From a checkpoint of a small transformer trained on Wikipedia.
Size: width 768, 195M parameters.
Each number is 128 + 24 x the weight over the matrix's rms, rounded and kept within 0 to 255. Layers, rows and columns count from 0. Numbers have three digits each.

# up: layer 10 MLP up, 3072x768, rms 0.0701, rows 1289-1319, columns 384-447
# down: layer 10 MLP down (transposed), 3072x768, rms 0.0669, rows 1289-1319, columns 384-447
# gate: layer 10 MLP gate, 3072x768, rms 0.0671, rows 1290-1320, columns 384-447
up1289:148114103160130147124108137119095117111147136155097121169120118142106154134143124110149146123105130133104069119108157140157134105110128154145150100144133139197175147167086108137118164134162149
down1289:156083128088083108094134209155138097120159102125107144153113181098116152101156123104125130119135142158138135148100163134161115071164096108124120106147180120126156141135151092187118099137131158
gate1290:121113160105130142129120125122113151103101141154146072135133110111140114146213102121097131145145129119135130115136107122132165103116144113146134133125127122143166131133167168143111152123144144
up1290:082149145150104115128120123146131137147094125120105135125148090163115136157162123130183142113096157102136120116147092221118137142155137137128100167102113115151181126129139146126084135146179154
down1290:158166143098139111138089093099118136159108136158108083117106117146092104136131161125127141143132151126122151126140179127112131132133054116103131111153110123152149178149150135081172083137099145
gate1291:108062120125101103198114108128122121093140118158149124137142091129157110160150129131104159128106151120133134106139125085127095157103126109112166124140136094129163124106188140104066085166142115
up1291:075122084125096153108101152145166157146089133132166142163127120157114151156133142161148146105138132129091103145145099123105150161105162110118110128112164116122105154118129130090128110103149123
down1291:133117099154094061189157115129153112052106109125113154091092138119112151109111158119107176121145111113142146112125115152093114132109078098112113119135144081169152192128112120122126110145097102
gate1292:177179142118174157109173115111143124129166152120127125136124127122127116137101140168101115125073137108103170131088119127127108108123139143114135104143105145085111135136155160126120181154127122
up1292:106102143102108137151156124144096128152145077136138137129151116158172142127106137128090093122132135143099133120161097102101114126132126158066123080162107124118113146116125152157141127143123124
down1292:121117148092145132138099127124104109134143094150138148119162139124128171135132122139120134144175088139145100142132122081140129140121153140131153117125091152133119162137141139117171120163127142
gate1293:163160148143098129139094109129094141095116121119181120142083125150120118137160144137094133106107127161105173125120110081134083136120133133136124135130121125155150121124146108137135173114106111
up1293:129121107117156124107102157119107134081122145158132132122136139118146117109163119205115157141154155115093086124100187184113092144130151100127117137133123148131129150147100109155131082088103154
down1293:120092132136118127151139137132117099131103164132146146109171125123118136126141109133123136104134137098152122092107155127083120109125120150094112110132155153101161097113148130110125095124141127
gate1294:131102139138138130158159147148123086130102142131120160139138152125132120113141104095101118138100128159177157201142129124159128125096138141161165080126130136099106130158134110170124122115090135
up1294:148097138183134141121165102121131134119152154102123118116097149148119126131102168106121088120147176138126122166158104136113115074143103119134134142109112141128168110137086129128090103132104108
down1294:169135135164125162150117149127119084133148115123120178109116141108089120033104117108100134159147138144152157089099140101109121114057152127119132116137080146114110126093152096115136127099091144
gate1295:147133117124130143117155095140086106134143112140143109134101137146150121125170146209153155099146097131137148139150116111148139135122139096126109134105144165138133121158157159089095103109159117
up1295:131112094119061122117162118164156160113151130150151147147091108148095124141116137195127144123126107128158132119151135105113072125153167103097147115116126135115143088101166103126085091082153136
down1295:080128162144129142104169146101127113140081146146116123146104142126175115146138132118112163129162155127165106153113111141146113152134130094100074149159080170089168112127110097082120112136170102
gate1296:123109150144159094146150125127099082103129116094148148135131136123163134138147195111146131093129114127131078153113111087142147108120105125149169127097141120115128151142106165146158079116157101
up1296:144113121112165092102115101066110139179119146108120145148117078141128147131123102153138114171165143120141147149193109103129117172140153142114111122161139120137153134136169134077162152136112125
down1296:106128128107131181146103114146100155108142135146139135093154113114143126098125051112104149136127138149087114083149162091122144095123152113123082135116122114125107143151145117103153105133086127
gate1297:116136117140113133111140110072143099135124121157100152092136140160082128124125100114155148115153127141122156109137134133136144149150154126115105137101127144068139149131132128155167170091117112
up1297:140117132173113148108144110139144149109108153143129130113111151115132127146107123131098104166121114109149101154135109143131126180147138103137108150110153177108107154081179120120105101151152162
down1297:147112110160077127156151179136163137099080132112104105110153117086096143124135132118122137135184180089116123108107121091115132081101167122143150146126122079120173094127117102170110113108125141
gate1298:129114050071157103153104144120124122121155116172149073113103167084134146108114125151120133125146091195139089108180121117118127158158109089067129162150130167120136106141118147105124065139122141
up1298:126063139109125161138148119115121106103085109082116131123143152093116140129103145148113108114089112108099134147138192080096121128169117135123089105156173153117124148111127113096059097095145140
down1298:149101147149106148169160137100103148117122112118167132114106156128218126117177149147120156136120146169091136162168114115175151123124136118150139085108112171113133144178149120117117133106177095
gate1299:109178141109168136106160116129127093110126118090144123122109130121130108119137119141114112133113149157157103146120120140149152107141127130157130102132162144150093130122112122147140095127098105
up1299:144084118085128137139116090167163146108183053107119110119099145126106124129136144164108131127123132138120144118127130119141076111132118156138097100143141153111122125125159138140115102076111142
down1299:131107160106134133086120118129161168122133111102153149101132181128117088137133135127139121141099120131169121167126098152119121107125074132139148127140114105113149096138108128162112169118139130
gate1300:152143180120093106134137116148099113156152094184129153119129169119097117136109165111101114117104139141150096168123100092118163137095134108104124158116119103107147139128119149136105111109084174
up1300:145174141134143157154134140102072131150121122119125119087106097182106134110101158133113118154127124065129135124137141149101125132158086144115143159115170124130129133085070122158118155158142131
down1300:111133108099113095150122156134094120145129140155079104085102137164128146143103177135129077185128122141113140135166115105134117140121089126159119141131138119119175137179122129171098193085148116
gate1301:116143145152145137121158135148125085123130131129108157154159128116158163108149098122163092128140174137094138144163125109104145140120079134118141164116130154124104166185147103096136091114097154
up1301:149098126113138144130126108137132155124103114131137123108151104159125121121141122122103090156119136132157127131107080098148117120173136108075133118120143093132119114114151124114088093104124088
down1301:111139091099120132167136102097122160155091147141126143108152114163170140138146134141107135085119094168118107116078095153172128132118076138123152115133104124097136152085076132173136140104085127
gate1302:113148100116142111126112178140112104114139115180147081104109150170126136130141144106093147161105136163095148123116126106154132116107147088126124150157124158073163092134114133104113137135061130
up1302:099109110103097148115085120134089105143128133153114114120127106099103160139086148170106111154128118133151145132112153100195111133106139116146154102166118138141135113118125131143108100146154109
down1302:122143100140115096147108133133135121142157126146152110141083163152091172144135144159132182133134146148093144140150121108114144134162158111125088130134136137119100108142119088148118148149136159
gate1303:144138098109140122128125115132111109146145115146090184113090141142117152128118196146146164116139094116135101075133159145117125133114119114122118164106143121148134133140116134149118153106120115
up1303:164108134119150133143127125113131124159132124144148161131183154123107170104138142139135141128112128146167140173169109149072097076137169136157142179130151168148108133108125144161096134098137140
down1303:132130102132114160104098138144081111164150156128139113156177144163168118125115126134114135131090125098131139141085134094127120127129164145163143111129099125121175162124146112092146130183125144
gate1304:125146155127122129099141117145133175150059153087129141169173101133140083103152151162091139126121132074132186092134111133109148162099139107111141165123068121116165139154093189114091110145169077
up1304:118153108137152150158138145124130160117141119116164110112134163138129135140112134071156106140161148121100131101130104119163095113116131144094133100082112132143143102131138105170106112156132122
down1304:131109105095107126130118097105103191110105149115122147137112150123125158133146125145106130101111113112105137123135112134142129133118181139177108110132099078113133122145131147151130135159097169
gate1305:133110089145141137107125112130135128113129135121189135087075155172126153140133096117113124089146157112119139135090110147095139119125138084126123111152155075117133126133140144120065104138144122
up1305:144145091100167138119176117151102150097134158097127120129160121091138126114119129117152101086153113104147174100141144151121121132129113121109124116134121179127128164131118094122105088113134121
down1305:083108112107161172107185125109135095146124187139153118139121152118182171108125146140138153100140083149107160151135125111136107086100121128174156146171131150132122136130122120139153130114154164
gate1306:107115123138159112118120163122121134180109182126112100097121160111121070130107131083084096124128136096081190083121126118124175159123122105123149145105099173151124118148119148168132119101138135
up1306:149087138131139099123116133132101119148105155133145087083125089104141156127129106165118148161112114146114147137110177164144079162142130133137094134142097108150135116128087143136151133107150122
down1306:096140144125144140122097152114111090120123118097102101159115160100119133153126089124124150142085127138140113122092130116133143148118147154137134110139186134112106144071120125153157112138131088
gate1307:110164146118101171116132130160161121125123147149124114143124114118087128097128139127121120148101129115176166117168160058117154110129119163129136103096128117111075194164132162096103151123172107
up1307:127131183118106137103137100125119143107137164069134149145135151107107104169153138090105124104154167138099132166120117110112128150155129110115165153096142111151154144110112131146122138118143116
down1307:123133116132144122108166146130126136112110104140163113115134096144125138083084142148123166143091082143129126133134153165134120097121180056127081108099126137167099130132124137136116117112135127
gate1308:154133120109117125122120127118073067120170116086124112115125089161127155133172094131116133109154153106123121133148115136141143135127136107121136155176098140129137165117113146140119157107131134
up1308:121094090121133122158147105191125107158129119092126133120148099131124152131167149154113134173122117094156144107123112096111107119156095161120072163129150128095097110149121184113067096084149139
down1308:101162138129114109176080119139147179154127131127092121092186138149109082147151086083109157162096114084115152127136096103151118139145093139179156128124162095137146096125135102153101080136137173
gate1309:155103148109129100126213134188140148087123114074142110101106114129123147110113086126149129128126133073123119175157177129097111161114154168081151133120136151070076095110143115064137158130120127
up1309:118084115121099129144095178090111109127134106161177123115097110166157091121122153127087087091156149117117117102098134108146082098101122076147133152112130149115166070120157153126151076131078158
down1309:110180121150181087150127154168102117107122126118161108190117124111092112178120089112101157112124146144147099103111107154163175114144141101148138139153135092144129149085073131120118078137146127
gate1310:115148147117100119140134129130147090094112108102116121114096107134132138099097132142155139110120059124154128081098170135107133087134150106080158162151115137142092144131096119131101124154113169
up1310:098101142134155153165116085182092070091176111102104127124138116106152123139141105099123131126101142092111113093131142111181117095128120112133157178135132144133135149131121162153095111161142129
down1310:122089136127113126160143099113143153170188146138116110168091123114176109123125111114124147134104150109124149106112113142151121139134085160131148131132128165088139119115135127120121138163150101
gate1311:059122150126111119139146137152166148124142099131113128134136134183149147126123157081112155116111111087160192143103164138172132120163120139114168157120175139160142147118151093139124151147173141
up1311:155115159116104121126160110145135151122109093134096129114121136099127127081146152141093143103114132148134142096123097106077125142094114176130138094115116129095082120060142062153152109132159133
down1311:105081146116115120102165118153085120103131106128117156183110114115127112165130154124144110137138129125130155147145154145150146096133089127130127114124084112157141123118095093155129127143106079
gate1312:107120147153119126082117159112095160173133125149107115105103122117114130173157094150124103127112116113147103125153100118122136132135109095149152207129187111133120117144160121126067111163148136
up1312:085153118126121122094117159147117153127147163121114136130080132118136124106137143161146127150136141101149127128115112138108132120137103142098111111080129173134134127139152100104109121112120128
down1312:066148102136152108138117122177104084122124102154146113128091141116128165097122147125149141110133146147120111115144136104106070156133138114178096138123138194150146116148152159104118188119071129
gate1313:098167115122088098125122119144136122093172157109118089121116144144153132126108162099163144112130167107143113139114108083108087180151115096156168134117091123103133124159108143124143122161115143
up1313:128128138066149153112134137112145153104180146122143138129123152116114117113146113118129150170138129104093168148144125152110134126151166092100133154164161112164113135107111105095120163079148105
down1313:116103134077149099116131137096160080116114139112134139122118161160150119141123118139141177118142127117133093090159105064106145112139107130127125139162115149142127089128101100099118140124113138
gate1314:109111107124141130109150204150142118105137126103137110099113065161156144152109203085126125101118111166130151090131133083132104180145129109113096106144134136119131087148125152137105131149150147
up1314:106132081176112104144109145149160143135136142157113104128140118111145138135134087141129161099118133108112131101127140103134134126100103112125127153115155134078124125143157152164139079109095152
down1314:147084089137150129172126089126141098138082190151145160161099132170097155097085116106132142134148123137105089131160094093145090126108129097103119090072160154093143132127124178103112110117140196
gate1315:123138170136193129128103111160120114109125158097145134151129159112142145120102127154151104117125146135123144123159125111092159107184107132138097154135107164115126142121152116111091106117130095
up1315:137102143103122155151151091131151169135102130114113121132164136099117109139130150115151116124116122156124127144119131117151129152148130127114131128137151152167129143111110149128119148117164149
down1315:117095150152109147157160117166150115116116132138138134131157098127133134138113101110130093113087152159156086087136149113086104190115201113121144090148092121170097108137153102141138140102121097
gate1316:110154090125097165123158135103095165131122148138156123110078120096174128185104124143095177178141131143072148149073137157096134160150163110117125135137113119146126131111138078126134112131065139
up1316:113157186135120122137127130177159096149082130173072142181103150076143110166149118099174128113120108133133125103104138089142169097152141139110090138129114134133135161136128116123152123099149142
down1316:143114129111140119138157081149136091115138130167153139134134116138168096117093107142132087130092132138160125167163101103209117100146144109113122101150148131133156155117154117133161111154123109
gate1317:133128134141158120094160158125174130109139124123116132137120134111199098140137069084120137151169135143129129101144096103152141130108144108137204167080089140094123098136144099156119144140117106
up1317:168116128110109121082114112124138140108115113144117119124114159127076110107114122136159160114105098121123145128083130130133172140165105095105153130128124157169134086124099118091120113122117104
down1317:099133131093144161128102102140128129104173154135147111139127150098149154148154120129123148098135147126100139102114130088168119151062166152109136106133113145147141105148129165094121077128119148
gate1318:124149116131052140111138153136146174113140072131086153164117133132185075162172148117146151121089132107110114100129134133063135089089153107149131151200135150094149127160128167147106147162121154
up1318:140125117121130117162143124190110113164139156110120109112113170112112117159113142126139088098138089149135143111139111143090123132148169144152131094136126137101150108139137087130144163107098137
down1318:103158106129134148083122111107098129121092137121148156116151120123085150110132117125122143122134148101123182141117114155112102126099165124120102109104143126143146156153108171115124127128109096
gate1319:122148145140100139137129121156104130085097100117095105135122143136122141127121125157111108174092164130119155110083116093147134111142140133139125132128105085114115100105110142110121154116137173
up1319:111142119107109136111141120121102138111134171109121107121108102119160102125095104114130135177087102140123129114124131126113151137106137103103110119147121121130126135144134159121165148161109101
down1319:137165109138093140126118129141101134155155175125131111107116169157160127120101181094152145121143143122136108111118136145141102158150111167119137130152184143117116108132149138108130102161120100
gate1320:098164111128131144145173157152157128140169115128108162113133149133111151100153088115112169178155079113098141101084124150118128115139130148105119140106133094158132178137146114111115131173147127